python train.py --n_layer=25 --d_model=192 --n_head=3 --n_kv_head=1 --head_dim=64 --d_mlp=384 --vocab_size=2432 --activation="swiglu" --norm="rmsnorm" --norm_place="pre" --norm_eps=1e-06 --positions="rope" --rope_base=100000.0 --rope_fraction=1.0 --qk_norm=true --attn_scale=0.125 --bias="none" --tie_embeddings=false --parallel_block=false --init="orth" --init_std_qkv=0.0241 --init_std_o=0.0 --init_std_up=0.0241 --init_std_down=0.0 --optimizer="muon_variant" --lr=0.00834 --lr_mult_o=4.0 --lr_mult_down=1.5 --beta1=0.93 --lr_head=0.00612 --warmup_steps=62 --schedule="wsd" --decay_fraction=0.762 --decay_shape="linear" --final_lr_fraction=0.1 --batch_tokens=16384 --seq_len=1024 --doc_mask=true --train_tokens=128900000 --steps=7868 --dataset="wikipedia_en"
Each number is 128 + 32 x the weight over its row's rms, rounded and kept within 0 to 255. Layers, rows and columns count from 0. Numbers have three digits each. The size before them is the row's rms in percent of the matrix's.

# q: layer 17 attention query, 192x192, rms 0.144, rows 0-17,64-81,128-145, columns 0-191
# k: layer 17 attention key, 64x192, rms 0.131, rows 0-17, columns 0-191
q0 068:108164132156143093130119120092141148119106093136145145135111105097146105142133134048108148179072130174115153144157098174124125105142179120056154174161121070115072094110076099077124130118117174114121113118157119118174122088116117133099068100144169159163149184178150076146142157127126091192061113128138174108095157097117158123158129154171102053148188145111127156112113051093152147129150148104095144172156100109120118077142110136103137155153128134070200093098090162093062119158102129115140148117077110177187148133184134151191130176168151126118061109169132140163173070112133106146
q64 099:177138097106128154106169137124120090137112143165128130125082175134094160119136155140102200134140075101102130113108162111094107120155117078117083117162113172042150116157129116159178115124121091098072139114132051107137082157143128132094162217172121120167155139113105072105154124099134158125093102152119137146061093126123136155179110131120103079092143122081159113087162089095150180106144110104174129144142156105128102115137169099087138138089094115118127149143085109173097095171122122109226111112077052133167046104172109150080117080105113104138175068080145131104065106096169134166
q128 052:122173095125104106089128139114181159162126064128069132093114172144143162104146114150184131153092120121111144136092099125147154141141106127111168119209140129151150094057145077079132107198101097117086180163172109138053158145101129148132123174148076170170092162172122087128141058084187054138109154099139152127125130135115073185127120162119085086093166149198106126209173154105127152139131135138176130109129136112079104134133072114101157107059152075154141166132119173151109123115173106132183137141083133055149076111140156140113150127141118122123131127184140146119122160078172134121
k0 092:158106151103104142163129094156112137137113109159081152128128124151137155130156137164191118128152121084092127111108072096066139157159157099155146084111105160053188087092105119146129194143215163102135178157123114196128120139163186146111097131107120183103082116094156100102136093083132166095062120165146190060138122160155157116146093155079106068125130093127136072065115156112121102157090117069190110104089111068099144122136149149130179154143139138157069127151125143136151101137127098084073127116153117127149117088154132145127090129149113122195147112048149142162082196119081136150
q1 067:083130089120105147114102174122136145152169169111129118126146154146096119144151138170133078093151163097171152094142162105126083156126102136158085108160102129161107155079154168175131125134122129189179118149139128124084168128167153182132124115076101122122113098093128165078075080148165145110144113144144129083130121136159153133108099118152083160082074155127153103151119127179155139073124098202109091103156152120157098142130140096112091101034222077188077177158154078116135170097173114131089074136166134097078155139065151130101130107031140099152160190111134076083108145141147157139
q65 078:109100147175127163147143158107121119126122122029131127121174096135151120146048115134105117109123099159145111100111128138134095165200147166130106147137120105182127137131192156124078051099084126174168087106150159116091163165087129070155170088086135149128117097102095115125116124155100158101165115135145148110085146110120121151101118093176151151158088122129090129119094121137139105111109186200086082144156186146111107196114096127149082143175149102169121121130197162113104152174176129185064163129167186089099118157092115128191089157115148132123066194158118144124135144162048101141
q129 067:120131135116144132141154106107145094079154130158205158108119119154101083133159161100076170126183157141094147114111147131122188176151152136173113111113113089077083139201132114167180094105167155128147119079134112089192097115169149083081133083064138156151158132084127170086090158130064181106129109096113078135162137178157110140138106122132168131165082094101144174113092098146115119113088110091118096145095068158209162121161171168176145082194157094155146090099118085137139122157076122110080147153142115137099194133124192174149094145137134075150101136087110109159117097125079136097
k1 084:116108095111152072114064133108159133146125172155120117114072121130169128124156081103127165133081106178126082134127155186187112096093124114113149212128165139156109164145107152111179082087067071108130119098113142085131117144084126166102149124119126082092114144163076151154068154132145136158156101119146041162192135111086076119153137128158151180139114079124116172141170151180148105114134122104095173121151132187112153173078053098142090108129137188119140176105158120103158215143149160129149147189116115162072152104118138138148180079137072115106160145164102102126174148163143102109
q2 091:136117170059163113110147095199089124121076031098124101156154128182075130154118123087195151147135148128097089136087153113095117109106137151091182138158125104083156161134137087176143126189128090097111151107098174162127102176178165093114082172090097137109092116076153142118138128135180108089139126122137142165128144132157131104148092199150151142094085102113120143085108117146139092174109164164145162128082091085178136112084145157161124107215172130085181121144142124127095084130092112128131134189176119120151125124107077135086175191129152099138086104088087165087153083142082121097
q66 068:148153112106155147145208165130181153112105142092142074082160155103179129178127097144091107092245188110100140115101099089069157183108103123139127132151160155093149112145118142141140144171150146145122144124144143157112126077127098118170104165106150148114095150081087120089117195131131181091148159191116109172173138070083103147122035134076073120108108157148090130128066045162081153147098107132125114124168137177139092183057132150127138139129120177123116144173110167127131100107087134111066129142168119082152093169104105140080144141100123128113127120117125136155163114151123100082
q130 068:144093161108125133103116120143081155165136174088133098136108177147100108190058120124109073121104130134078177127068154140158140163107193120070164141132114129121165128082129105167135129120097095139194120125135151111142124086114128105052066159142061104107097149107112076156127150069071132053176056156124096136139133138083144104151064111125125071160149099084143123086082089142126116116143079155116146136138095096160115059072160137171091114123157141121123164089105142142134144094054119089127132134112166110156112123162144186120122119120163175117113145101034129143141093201125099150
k2 084:057135160131132132079141052163137128144139188056128143161128120131150103100094141072046110115130088159134127144182183148175147115065132139132113137136096116108084146202136138102176106128103128108127076095135119118135106096175109117121146162151077112072153133096113186158146143121120168105156159086124094182172107140126127140127127133164157107120113078093173117136145159161093126068074086121058140119115084164132103135115144153138088090156139116115154081135153064132090148215162086167064123172122128078087117173149155134162159165102074136146139182164053109114125108138111151099
q3 083:142118155122111150118130139125161154151137154095112133099189138146068107115112116125129150175160205108084166134120158145110140163131070180156107133122179136126110103166135113163137119147109110074161117117124176130077143152116149138189172137094019125155137144158168194173096135160110161102099143127112159163165134110122111108100097106113120105171083086115120138174129084140170155094187087175085131144110169108125089106101053122115108129077164066107147127159124105104130054177118130107154200139191208088157107142110122144147093110067141095121076139182069104059141145156130128118
q67 091:113127178159104087109087153109091129164155177202176093125128099119135145088137138047108130142107129158134162199138126088137077101096121157187104131161130157145108144177134195102179113134161097143134132156090189130139125164143108152142127128140125135109130076124153117167149152112133079144060120126076089164158135117114088176111188147199134090136141130089182125129131117170157105162082088096138135075094071164099119151147180156132149153183106165100163067159122145148180112122123130115082120121071142133160113099083089099160124112184081090186126164064134115127206134108101078101
q131 072:135120084149104086157145134164098126095131177102093190120147145121092096159062137166071084065080120123111119180161094102130154161113105110139116098140071096153074149105170132096102158101099157150183098164153136124128164076089104127122179162143084085180153135133123121138160120156038111112156062102108145172161148123087130118149108071104087140126138109074116116154139044160131145087148136228056121160204126162159122142127123113145083189076131096138137102096119118112143128131087123109098117111120148101173121110166171162120179147119140098119100110111116162116149105169100059104
k3 088:168109125098153077179154202109157160048216188139183150188110157125120097133158084140110136101128093135189151122134144100127109163138140152086146141103155129155146127130179132180104126085104081113102117112110093123113173131140101078109088054147155163138186180126138169078088113124167159113120149124120094099107126136071121121076075110108143152118190188129128176149149118094096183139163095126123108097148071082141156138151123135113109094112148181098091171139119170184189138093148167128120107150127100175083193075146170097137094118144097168089092150084120163133101122098125153134
q4 079:133093170145161080116118135156127163133143101112099156117078119167080128214056154109156134117107180033126122109163107101105136122077145096067185131107110098161138147109142187120099085072154102152162123115173148107189103173137134184130174159088110160110136100113092111076120135061116175132102193108095151057104195145202153152129128164138085115172080118117162096099097074143113108148130173111123127129119127129139161141113144133130141141100132191121129106151133186122122148100106101078114104139178157135163140062125138127127146176110122108124143130181107150082156134212160122171
q68 078:156143117083138146116115094160108097085160112134109102168113140133130064118091080079159135131146125122123134119146071118110160082059127064110104172186130158188151148096125119149056134089124131129185098131065151138072105105136146139134163139156148171117094122137120125092118129085169135143190100139153144115122084138069140128082163140121143141164114123139087145115215143092103110176118144150125077100103094105109158106152194170207097096141099148121149111126148091118178117134149135128111134094177151065120105081132174110206146112153058059074095147110169095184113183156170129166
q132 082:106100116171099128081084079155136111115192200159130162099161135149099068111128187135129149159136126124126180093135102092103086129143219124169114105156107180076146107153161124138203173140135136139165179138158133061203182097118159094090071180100078090149153112118149170119155128133133184151171113137122090063162127147168140121173093115123109069101130097087129145100147109170140092120087139176159146137163101161140150153032096134122131194168105126127096121146137100149131177110078174095133136109157123143115170103163084185156141182128139162120134099135113140125146109120138111104
k4 096:099135083129140056118125151142123142141099150137116081160105107122170107100149134098072112098138117161160204088170211111114161117096105117129152155117164084146134134114108148129168104135143120184139131132059114152079096126114119078079132186131091161121122146125151143183105139168140098160125063126133080215094171121122131093099122087102173107135150127099145108122117127063134140051078076098090109117108116107081143148098097143144146086178133111120143159082106057137139123180119102125080175181121100179150105100169194170114161171171137134160091168109122139051161105114084120077
q5 070:081159130098136046104139168124067157117153095119147130186116083189103094184112116136186053175136167100101057136172073086125161104054146128092190132133139111154110130156098109167102133119146149161144129124153133205138110123192133091131095079069088154128093083083147072071087158098085086138104136135101195146158109139109151140150149143135117170059111125138141112130153093174202106134176181105089141146089156100159162144121109144154156132140189122107154122134179114107114103120165147153117120144181117115162130116120125129081146133150171086160138105126156157100114123122155143070
q69 066:135131112097086175165185146161061174155113115044101134131090127122095101140115148170123135156134079090081126154148132101193121123134194082135132131098103173092142131085088118161127138161132133056128074131116123084112068143142146096145109108113115106101073147044133097110107077170113157119132148182148118142094152085152128210188128168132075099108120123133128088081122153146127137104160148149150162122169124114114141106195159119094110182091153159097107114165147133164103132157178128139088181143137087154116166119101072099110120184146173120099163082099154130123036088165080121106
q133 064:149133194130142159112136140068178103113128133110116121131120155128167085081130143072211147108104117139131147171134157138138140150120125130140188125128137113129090085120121086127149116145160161131126144133136127139090100084184138073128182107086024082174141134146145195118083074100089107094195120106079088145158110201142144130134123157132129111154144098130127146130147194134132094144115087131176115128107135076111118079118097162163134139124128134112183104122166185133159155173076065116144098128137118087169145109134177131147187184159195111179161106039089112074121063137138163156
k5 081:139133124076101090114132125143139155107139076072081167150138111132125113105121152151146091043100091126088118121141145167053174143147098096155121146206139128080121100125165078164168132146128135148106121130117139216147049075155131132107115171167109176137134112087134125163179132114249132102148108118125107121122176131121151102129091183132163083093089158101181113144128128080123136143102108120157131154085100091141103093146193086203112155084124136151133091151123145109128079158146101136062177132112096102126123076155117159087142171112169131172122200102112121166145137102126126191
q6 093:137079113173121059156119106086116179118153123136054106135106119156103136173098109136140092153110164159124112189184118090160061164150108126085143134148123130134119118125099178164057180145128168116138149147101146119129083078068130138135135123148084164165129127074186120120149124135116160172163133046083133107103112097113157157132156088156143113119048136091082109141131200129093112093146094114136090105189159131139158154113077120138134126096206089131096124137122089114137182134110153099094088119094129155126077170071137114094132088096127090038146125176159138139066126135144140056
q70 074:134157103126125131159131092109111094092142132100122165141094100137138148129140155152106122107182106158069137130148128155144091074153193097139116151090150179164082143125086146086115107131111166174169097079167147106117148098139167113179088114130135141124064121053133085124128125138098122081116151109163104160112131071119059160107124159092117158096065075131122149096098101170155093126167172198144108215137138154150091080168123183103117152148093114135190103217164121135112182150175133167175176072096105137181167143105135090168106102120089126091171123106157077147104155124154075142
q134 069:163207076163134092141143146112147082087095181184123162091121118096149165079118135147157117163117152142190142205111165118081118140172155127133135140045088083156054092116102131076121141102179120221120142151156182118123134125136140134176160082136122089176172181134170096126074127164109106141139165119182113095171089136166147142120121102148156139182090116168103136125079161161173105123138096144156085144137128116078151135127168144132089202152121084113115096098154088130159173114103087142049110083114142116138168131105156106112129164107149125159089104118173172118146076118139141137
k6 094:127149166156111118181122112196147130089151134178153166145172123086085141118125129162137170121162112125137095056112124113102121168082130216161119105145136109185124149148167144128154055116149150098109126133131108145105123143106154116118109156133167128131086084126191150129117101089151059092126180242101156139162138139125186070130161106118077083101184114140155171092107117118192115113127175092103113106128146149087121169096110150133136096152152193126134122124148151164147074143183135165172121112097116196160145186132176115167163116178174120127122172134131113070165075132061140134
q7 087:097126164125179087121079152144176137142086090148150100136090144124144116118098107109149151134075150115129122128125076208128099094169063141101173168099114156138109131183144114111066127122138114144125131079163129159055091157109163167122114149148137135095112169181071132158180135159108117096137088108179093160112087128202157099138164140113101092099174148120138150168125150136124127091092128092152207108137148126113112038159104093158195165110117152153145118136137178082112089137161129082182172132045100121178148107140066110131133111126095149132121147167043142146189135144157112077
q71 079:167162131132146045136135180159076138119148127170120117122133134140166143216075106141142128143143171136132129104155151104135111093171108117116132116121143107122132088096152112184100152117151124194105163064134100113063142132153088153172101112115132117094068144109059147119077141117104134154122139115150154107066167126131114132173138132108152161031131157129207187095141072177135151136157116142139144127103117106161127124099112185142109166134129137152139144163142143120161040121155123136124187104116124110033110116195129100136106047058143150194180145139176176085119106127126146141
q135 076:064083146167112167112106139113129115185161104084082127107226132178096109102092108163092154101081113134095185142093134133171132131084118126100060121211143146124139113162149096082138131181110123122128113165128117124082111148099102151148119071134126172128115148135119136183095175160138122182140074140168141168103135149133138114168181131134118113062135130133171106127142134148098154107151242145160087122107113183109116121080043099131145147080141120115092192135129115140120116156191120131151077170091178184133153132122145112092121154166114123171131069180142088085152102111119165115
k7 103:171145188114118183114196133092124084149147127110138122132123165201144146087131095191174127045160077162157148152113117120137169162085139147167089092127082147152133146117158137150137103118089136057145113159164162102161084143084101131198147133133123116181128116117139143159104143098120080106082101150136151130120180133161089155081181138124106154097135113149129081151179129116085096093148162119136096098110106085109154084117143080102132105100151085078116108138075109033124136130148151163191093179197152205104088091120117146146158141136130171133162079092129120112134172130062105160
q8 083:147159133108105126146133138149114084132107166112126146117164107144174201159165140149171091080145119128160151165171109116122127183097075102114106142080094101150144049193125099185125215121182166066145118140137135123121146143139104144176106097102088154099131132148125131113143136124210098140123122149160199138086092159171112098073097158156111120199147189144131145220097171098125128105138116113096123188093109159085160154115148068115066099125149168097128113150147162155130115090170104199079108119165153153138056075112083117103091118139101136102103133097153141112124150106101162155
q72 074:178166173157080069174119172167128101138097105160083139130169130121098178154117157130112142146133234104086134123161137199099155093156103123104094076103102087144083145168140108122145097100149120121127115103140103115113091112168085152154090164095065140140145146128073144186090144113142146146141127124108156060109203127172067089170124111108095190101112183089124174110098140128145076085134092129160127169108140128099165142126090156105127166126137122124108119175072141104167088143085122113160161097101184128147114079119089121188090087116133139159100196107184132090148178126156080141
q136 074:103146157113126178172155095053179126092170121122100132127129085129119146111147142108117087141167064153094110190188118081157113124121123085166110104221101129115143118151101129075127161112117085071143130147150166154187139134192111109139126063098093145167197139103094166165156133124135140130105157099075141098134096166135124082099113192116094083151139125103185145131124134108156116179119134135088067176117122109129193095098141175127078080208156150130154129123098121159117140177143149144150177082148128062103073130142095143189145119162094122165086088128110102116151124154102122191
k8 093:101108088078127120135150099166125079169077117168142131124068124150110105111116138084114085137140054116127079165164167138075106135118113136134128134145155175175087164094125117127117147139132136094189109115115188169175107132180156135118101133149104093080109121142167162122174129138181161103113148150107138155134109116112100148177155161113191116125127155065181118125171014067118053150105138118128164163121109063192119105083129127121087131146089150107116124101134074114132064104149107155067134115130098104088143172122114178177128150075074154139157162098104103088112139153166087055
q9 076:151198141066132068123141143135135137152153124141140160051096119140132136130115174142156113110097141154112158166086150134082135113143123118124087148133065093179141100122162149086131109105099106109155131131096107156146144157082123099167125115130112118132085117107191121124161096122097130154082136145200170119118128116152049147188093114063096107140169131168135118135142119111149105059137152122126094143130083178178145174110153153093118144142139088132128103214180081191103114139130185141104083079231140111151142118081064147096139168146143179122200150134206103094137092098130101174
q73 065:100123153092088087083123193089156086168134120102156159145181092153099150163116086090164127133181111120118152138083144088102125156185083116114113102102163125117127062160117136138092106089171096127140146164155174109120188179143118162158132108134146144144153092085116189084121085147120103129078163130113189078130194145109130182124119127117115102101114122174232125083116076095129132133172147179118145114143113092158180126113134114044145135177144048132154146129135122147159082086106102103092053140172141107171180090136154104131063145176123100119179105113121122111174112132163127137
q137 076:162135035127117126131183139089132104202052099165116150141135077154138114123088115132138071158153074158144146095154067145197063122094065106207077082086113077090104107089148094129148127117147143123108117159130054125167090114139190179080113124194159138152027124113159133166142094104158075100115123134155134127103129162119093136131110164141154113147141149104147102125142189101151121147116168099161123113123140091108125159056155149119137142103148112170155120078153094157134098101105114134125067144124144050095158116098166093112128143142111121066099150125115111130119114108097149146
k9 089:144108125138070112129151090171101100144153136054120161156122146159078139140148132096086085127121148113144133141156082160137118170101174098159137143168089119143091125133141099127077129149136201169090123127075157176187119092156186169096103137134099161103120209156113049106146126125206087098106116087056137093093146120145176138088087144075110078152127134065163173111122096120115150162131103127142169169141091076145088112116152130190117122098173097146134068168136117109115079155132099169065145092124124107086075127152076136118120106122100151158090125082128120137108070097151157062
q10 082:118091139183094123105166127159102127098126166140136148173133101125091147082117118104091074180106070130180145119183135154132126132116094081150138091158133145116124120145190140122073091150143134169208110120114100117113115104145115176134148141217126183144163125135160174168138113166108148147171139083157085156078104179123154184124138066099122110150117134152137094116130067166155131146148167089163182150096109099140130116130202064124100119151042112089141124133102191141101094161144079161082152123147125155128153131177162121096097145070153120063169136127144081190160051111136146094
q74 082:125156101018115078129135111089150137120192119083116117124098106115116141146101186135084116101151152128094131151089118110121078104154112092139132152138162073142110136147144098131176156209098105140137082081122139130101095094168141094102198127166154123137100132129116107128159111082089139116134118111180146164186073103123143121090153103128112079075105068153150108153139148112115137135119105049209122142128088101106150110171113169157070104140115096106160135094169141177124152129110146081057212127170060138116126125109150173097127129102193134120137070119152131160165084077082081097
q138 092:126054086134120174071103127107133163130143113119118134094081075151115128133141148153090158105109138071182139142115111120094104158149113100148092165137127187119115151147193184138118192182098083171147146152128178101198135133128104095176137123102092202130160123154093138098125189077096192102119089109119127113145090126176165164092111127184129088143162097078100137131080107118124130093115127140144109129097048137157121105148149143145155110154109108078103122104034143125100141119112148128075150107169091207111095095098101138095111086161098127177134154106067068130083072152098095129
k10 095:094146098110103179130100064142131157082152104140111106133160113153132127128140127116185107142141137124067137184124147158125117171100105156197149129128093159163148139129151075106182130111149161111097199099149044181132155068124117123089183121099138108158166125124124144169090156126139089073108132086074094135086104097126083091047136135102168105129151135104120167163172108153146117096125141128091120119076136117136113157170144178135050108117139162124145089113129081174143184179160092147133143146115115203127129135107127074178120193182125098147126131111089093104070138221155155181
q11 105:204188142173116150164113070144080103111116111147118139181126138182097185181158106107091169141090142187188154041152152108139199118126121167114148134114074150125139113106103165107135142089084111130169159168085077178156140195110141101147125096118101177147123096138129105106141141130164154097146078207088182053103138095138162178100122100036109122107112131167091121090124094170115152099091102132102114132128147148107042152099109138085124122105122117155139094114105137140108155168084120136138130094139117088156181091141149117121134118110109115098157126106154140145109135172083142051
q75 088:117142138122086112167188166142112128133166126094111095163177124128099145166174038080131124118139157097133167179140160154117127103080150139113083146089132159185086141147093145143174129129160098133111112102148180126120170052135112194166120123142171126175080175139108135141089152149096092133159111112133138179131076169163101221159089146112166175138164140164134040138145132113080146138132144085087148148135103066111128151151126121092139148167096119109142109154169176134138128186093124163139198133169104087156189153111125088115102140175129193074147174166126148087161141148136181142
q139 094:112162137163138099113117101176116148129103130124153137125124141173123100136117187117128137086096070132105068159136106105185124150099139118133118130175111089122130109137160123180132151082143094092162161081100119146117138117164099107088101123099123144103127130091087142115064125136075152143135106132169114178086110105146229099170115144090097192098102153124079106129207099166090169168162109043109100158095117136147149130131136195168114154181138110157187143119115127119154088102079127155149093210122084200138120122123107085109167161106054141104085111150053068183160104119132088124
k11 099:171129161142127133096120131097143181152095122159172184160155153014149150103163126148125147111142127073041116167112135180139113167102106142149119139190094101150141108158156104072135210141171094175132161142075155122159112143132157101068140150133116154139180058154127164125115140097126167151097134122141104099105110139153149129186149101098165082114154108114199185177133166119109155146135101110119081134104079082086153127176179156094144089118078117212098148123059095155142174117095067112113119076122137140133123155134188158106128126172176132134127086132153143139115104137114099117
q12 099:132137094098133166112096127137145128089150107097138095160111082143148132168136101188119111129117117071171085094170147077156179083134117080121135106131211171089189138073098155157086079126102107136035145118122131131123132078143102038158122206099149070098184148090135063164181116071110138172093114170097127118095102111183105097117074166131116135112129112097102105146084152162096106156138150176140121155125131094113127073093094101157142150161182121118180101089113141089122072132157183074168143115124078124134154086121123108151176112108074098095122139142154132133098145125098138141
q76 101:100151091066171151107136112157109073160142096080132108144083117197182107128111101120161136141142096180108138131077146165138143094087172152124158133169100100091126161100147149112102184151192129155129183069170082116185109136182166142097096069143087119156125154138168101147124177161125149065153132073117140098148088097069141095085069138029104118184146175126137147168081132048105153178115164109119110077120165139145135119110150175162165177178109116146110124133092104141116150113141131118157122165112099147152108142153098153097126079188088162128143110151143158113119096078146104112
q140 103:143125139171164103056113180145142166139204149117181094140107164204089102144133127141171126064147107156107116120113194083153174148139140122104126117083138108089152078093116104081124080154113130135178110118154158144068091105153171109139160115079087104121134123177135135155105057125098111180178165102160121092099093124126139103163109103058097100091105113142169164146165102168169082127121127120119135124171084139187109110116166104168121117087056100159134139104202099141160130154096115111175122130162124138049178178085129137133137171104194193140175126131123092117126110131150105102
k12 103:125167173119202112067112149149126107103132111118148146170214143151115109107096104131133141109154132124124171155102178114160169129110117195101096201082150075134078163131152157088085183118085094153134100135176106090157161145108126111085131109112189160130143123137149173145078132181145093178170192147074118158181081174063138123170148063128110107141082065151177150135158120167143125135154176087128127084146068151132143146203111074142149085119086176110126112094143102161141123165137094141142142163124156096138142164175152096152142130170137157091154173087138165102148112135101145110
q13 074:110093138115098128197090106129145128113138134154128106137097237112084146143096129139130154127139144127128133072101186158120104129148148087123113215054150153199092154214124129065152133171141086171151180153151168086144122151098148130079182082181168156064121124138109139146140185126072085158146115128116100094156080132137108121124146082111111167100130135075128152134059122149143113112136113062147153112059164106107130130131127152098157129161193096190098147097082124166150152134132162139178145097099152123129126173147174119170124124174134171149063141101098133104131162128124117088
q77 071:177110141201138122127059108168176154074115154126155148110145160060108082205115122106152137094117130114137062066107139168162120071111159154086145095146117161177142110181103118128172049124095132177105076134157152085105132061075162125132147171136158131156130122119073149142089096123100141132060117123112120161126087085134109109108180086112139174072096153094084139137138179143151152078085117088129118179116169151038067142108089107119123134123105135125071157110145148081094101118130088158097103098140151171152129111113101097159146105130142134171168152138128094115151085158089146160
q141 079:108128124098098177074126089118092132152085079110159124141144139114155106124070111134134133140119091129066132071140124156180112120136105085121148151198145154112105149119161164129068069123088108101080134173121139158103148163142045082161094167091201132131084138123125131130106204069163127080184126125066138152144173084120146092131130112173121146084124141120066106074131148130067160087127143093110162115170191148101079159143064145092132163139184092099103116099077130089093145072147118103136160137127109182120094076138176158092143063091070124130114135120111127163128142148146162146
k13 098:149160152156197153112078084095128116146140101123134113062152135087129161152185152133158151129091131106120112090147138158122117174177158142111126128180203180094105195064145206120088169096070130128122088149158100020159135146098156194146091142116202073094113148152171129140091141139151124192114131128125131089150102142075146106155175040174088165115113141130093122172080129140165138176159150120107108135171109153135099151173150145110106095125125193075143148098127134120137170055156147152193125120132118113125146107124122101168121116113117103132147121128163126161121122087131132086
q14 087:127157147100194088111086164113143105130109147065093116149129145073077101118104151142132147067089117140187146151079121115143181107109105159125176173117140145135123110139108073074196039100122124087183137053164165123103121135109142164117115118072180100175100158134071062098082117129101120120132142141148105106159158107111098112198134117172094106077139129105140136086199072159191175098091113144101168170128073156146110120187067099124107162114096137150141104115107154102155108152183141086156200129119088106149087144114095157129160142130123157177117130122149071137129128124138124103
q78 089:132164191135120065066164110093130136085116167093095111105200126155143129132148123178180133099062192163167147078113138128136147160135130082119107120153097109168114133153127104091154106144102112118134105137112121124086110150128135097130147164068196156143116173130169082168177225069130100126138153092112106166150116171094096150165136035113148133170150128129090157193061173134137152164138124062159148104132094138138135163116083067151140103153128120134080113072166186137132166178173166113134143119089139158168103094108155134161171130130157150141096090110078122168092129142141111089
q142 104:111143170097166214130095132134122123136125156119177142119173161175130110187106122138131143185131096097147146126136132106105111160125166199151122087107149154121120125154148173079108100175113094177093098080176124120193177124162187090094116128063112028156099165142160162100076088148117112133141152147135116161104096162106139089069117107173074114107114104125174160130135172177156095195142110126119099143126124127148150104134114178131087174122122137141165113128136131084156148098078133086181106132128123100091186174142175108137173116097129189094133186136067043132117125170149129088
k14 103:164070114132155129111119181100087131155155093159141081111131142083174168115132168143148150164112097163079094088157127100165097082155128122095183131137078181079175162135184186171114176157139123131081100108107123091108209162094198091092120209085126105114109133133152154122055181173088146131116113144105105187104151183129125076122134073142121132107108053101107166126103190089119101121085105087122121099134108129162099132103101184109127142139134133106158160113144053163139143082130145101177146173126113126179122164081116142158148127082158180144114111147127132113163077138134165125
q15 088:098161158168147150135132120162097150146128155093121154156177174107123051149123133134144083104130147120107152088123106115145137116118122200162122113175107094141149090101157100144159182115089088095162136162088070141144142118151110141151095103153169079208123151105159100127186164129141119117112146147210171143157112160176147168122173139057149155076138073139124122114119122146124101156104182121069166163094078186083124159112079129147085137089116132166208112152155089078164211203148124068109105088156099178136128141128125100100153149126115134055081156120123160137134150173122107116
q79 095:149163165137160136084178084199197108125164149114101126145134119082091144172140134077166100160052133124098111123155067167122098134153159066128081090189141111143080145134130137151144127148168105116136129068137113179135085147167135176180112130165086132112083086119089143139141134081122198134122122159137164149102162079090122232112100137086134099138110071094143126174159180101111126138144176170122139154150082107174096115152159084141136103137155080175127141176148056086091108086160155108088096166137105103107102089132136127144153086093135160151131114157137154154078133123148133194
q143 115:110157170144103049139159099130118119105130124159129134148119118160209150120139213113098133133130169112121138097142118146126154135116128141142130201123106062155144107190096155143160139069131087158146107116144174170152151192112161154168125116095082122120143149133125156099136151160137130128146182113190171082136177125135103120125065154086089140135130186128105100075134097089140105137070161099135133107120172104105062189104146124149108153167104118114100179119121146103075131132045086066083184120171158113183163129094111110141163153161108177167168087162147166123195110166062113104
k15 101:155118154121110124140147139133107165118114092078105160088124136133154129111129152112104138105133138147095124070201140075096089163087155060102123150139146104098138058123152142177146152149226123160145169138117161203152110134164191154195142143085130133169125124111140133114110157216131127147128160181096134107096120153153188113124160188151099108107158100127219081118096115090076119125126121151111128057118122123108116147113156121151104129133133119119089119142093161106132100188085134197018160090181146146149155151147109159150127185158114171112147094120164098110115078148136102074
q16 095:112122105153149114148155091067125111154154108104111101100143109171163103100122092087142179157145121188098066106101123178132076134134143127125235142141131135172128155049160186144115201127113102142131091140128147068166115140111158106154086087126124072144104140136176116162152126110130095132159157128095089146137049134147160098089123129117107164124091157144123161183135175106160146156151128155120114140205185124171119145142106141118112121186176107084123193094156138111179150063137130147138164082093114153091081186159193075072126099074147138147165092138124125135079132125128081163
q80 094:084147125120124183207139119129125120157132170152108112119107130094168115104136102122155150156143097143152041077114128160140106148192138106127148103090148105155136168118083201150087169123094070146198144095117129088072105123153096161084136102087174176083115131193146126117085099161111213127171147131085112168099120095135106172211176070153105139107120132078143153128121120137130166133118094107084141070134115129110096165107141144126137082136147153108096138133126184098116177113161150127164159119139135099111155190103127065097190152101084172133067162096120138158159141138078185098
q144 101:150088097104158089193093089114102165119134161122161145139134121113116160127159113144162151153151169149144166189128153107133082128127136139151110209147129109153134114146155211094135095087128102113162097143123144030193114085073146132168101125123113170042172089098091112124135108112149187184098138159140110098077104119124083116099178120147200153095089117163063079124116180122142119174114112102083120073126161150122195121146145086128150107173118136070068149098130119070131167150130127143129103181152082187118106107078135100127158161153161150170159111102150148112144133086103137105
k16 108:146094157121160090177109048152080137132107167099153105175138109108146140116167136184139146103124149132164140189085147117102146147122201138100166153159094136107130132148140143125166155110121101203132134154143121065182112102079151137140155162145205103136122150141114157085148045146120156103103173158161085142093103054134115116157187050183170156163067187155141108083168136114129156122107096088097072096146166157142136152183098109148152116101118169143084153105124124183070096126134169125180117189148123101110119140100118106125107103117133150182122116145164186132102142148182171105
q17 108:120137087134179131096123098065113097097187114092137152127074104105127129128128092123108170103116102153139182170064130205114125169155150105151107115166091167144126115169209154114146105137111115143154169136135117100149154097146124167097164124127133160110133161165109127123193161130175140142141122128108105132160105173156116211089171111110098098115178050141144138125165122084185141152075134126125138098103123165091053071136114101116114140081097091046163150126109132077156109130171134093112078106115155093115150191173148158079068119107127114152162180086111104183093107058090096109
q81 134:070186083187104066106155148170115107156143117122130086162070057145074115102108112125035100079062119133148186171179100073184175117109091087098148116099114129167129124103140116105134164147122131110138169138133144182110117184120143123152104197147133158092111147133113209192131166124165073099145130094105116077111147097097120114103070142156190186143081166139152092116107115108129105101166142155112129123093117102115130091120100121138114137155105120101162097117114101116073087109074138127064126134098169166087057148140120151117117158172116091162148170106112098103129132119137109175
q145 134:174093124143111160092164120162100123126148146133148125064113144089104138123109166120131166145152106109117128147115090124158129149119094120103135175156184175069167200191118108150107121201084148105143106132080073112116108162193158123133113119204131150122139131097121139131152146077127132186068103097134129101141090164053174142102052120110121111129155160122107092169138080071079183127141118147138107177176152091127127147159120146109123162118080149092120072150143158142159108093118156081149172046063067086164162157145203112135122108115148118124067101143102112117094176104132092091
k17 102:185135151146110160101126139200136134173158143115141159103097093121139169138104126072104067131169129153115118140101101133148127133188192187139125161201130123101148173140133118149168080118123116090159107109048099142125156123196114120112153170128163115083113156149093117160104132155160150152129197117132079108111119096175142165123089082134101134062157119142134133117116123131066171051132076107092107177126164062118127125138171189101153164173150112132088120072131117158116108079155147148104176071115044054103118113106146082163115063118124147094156147191095135112117089111118141134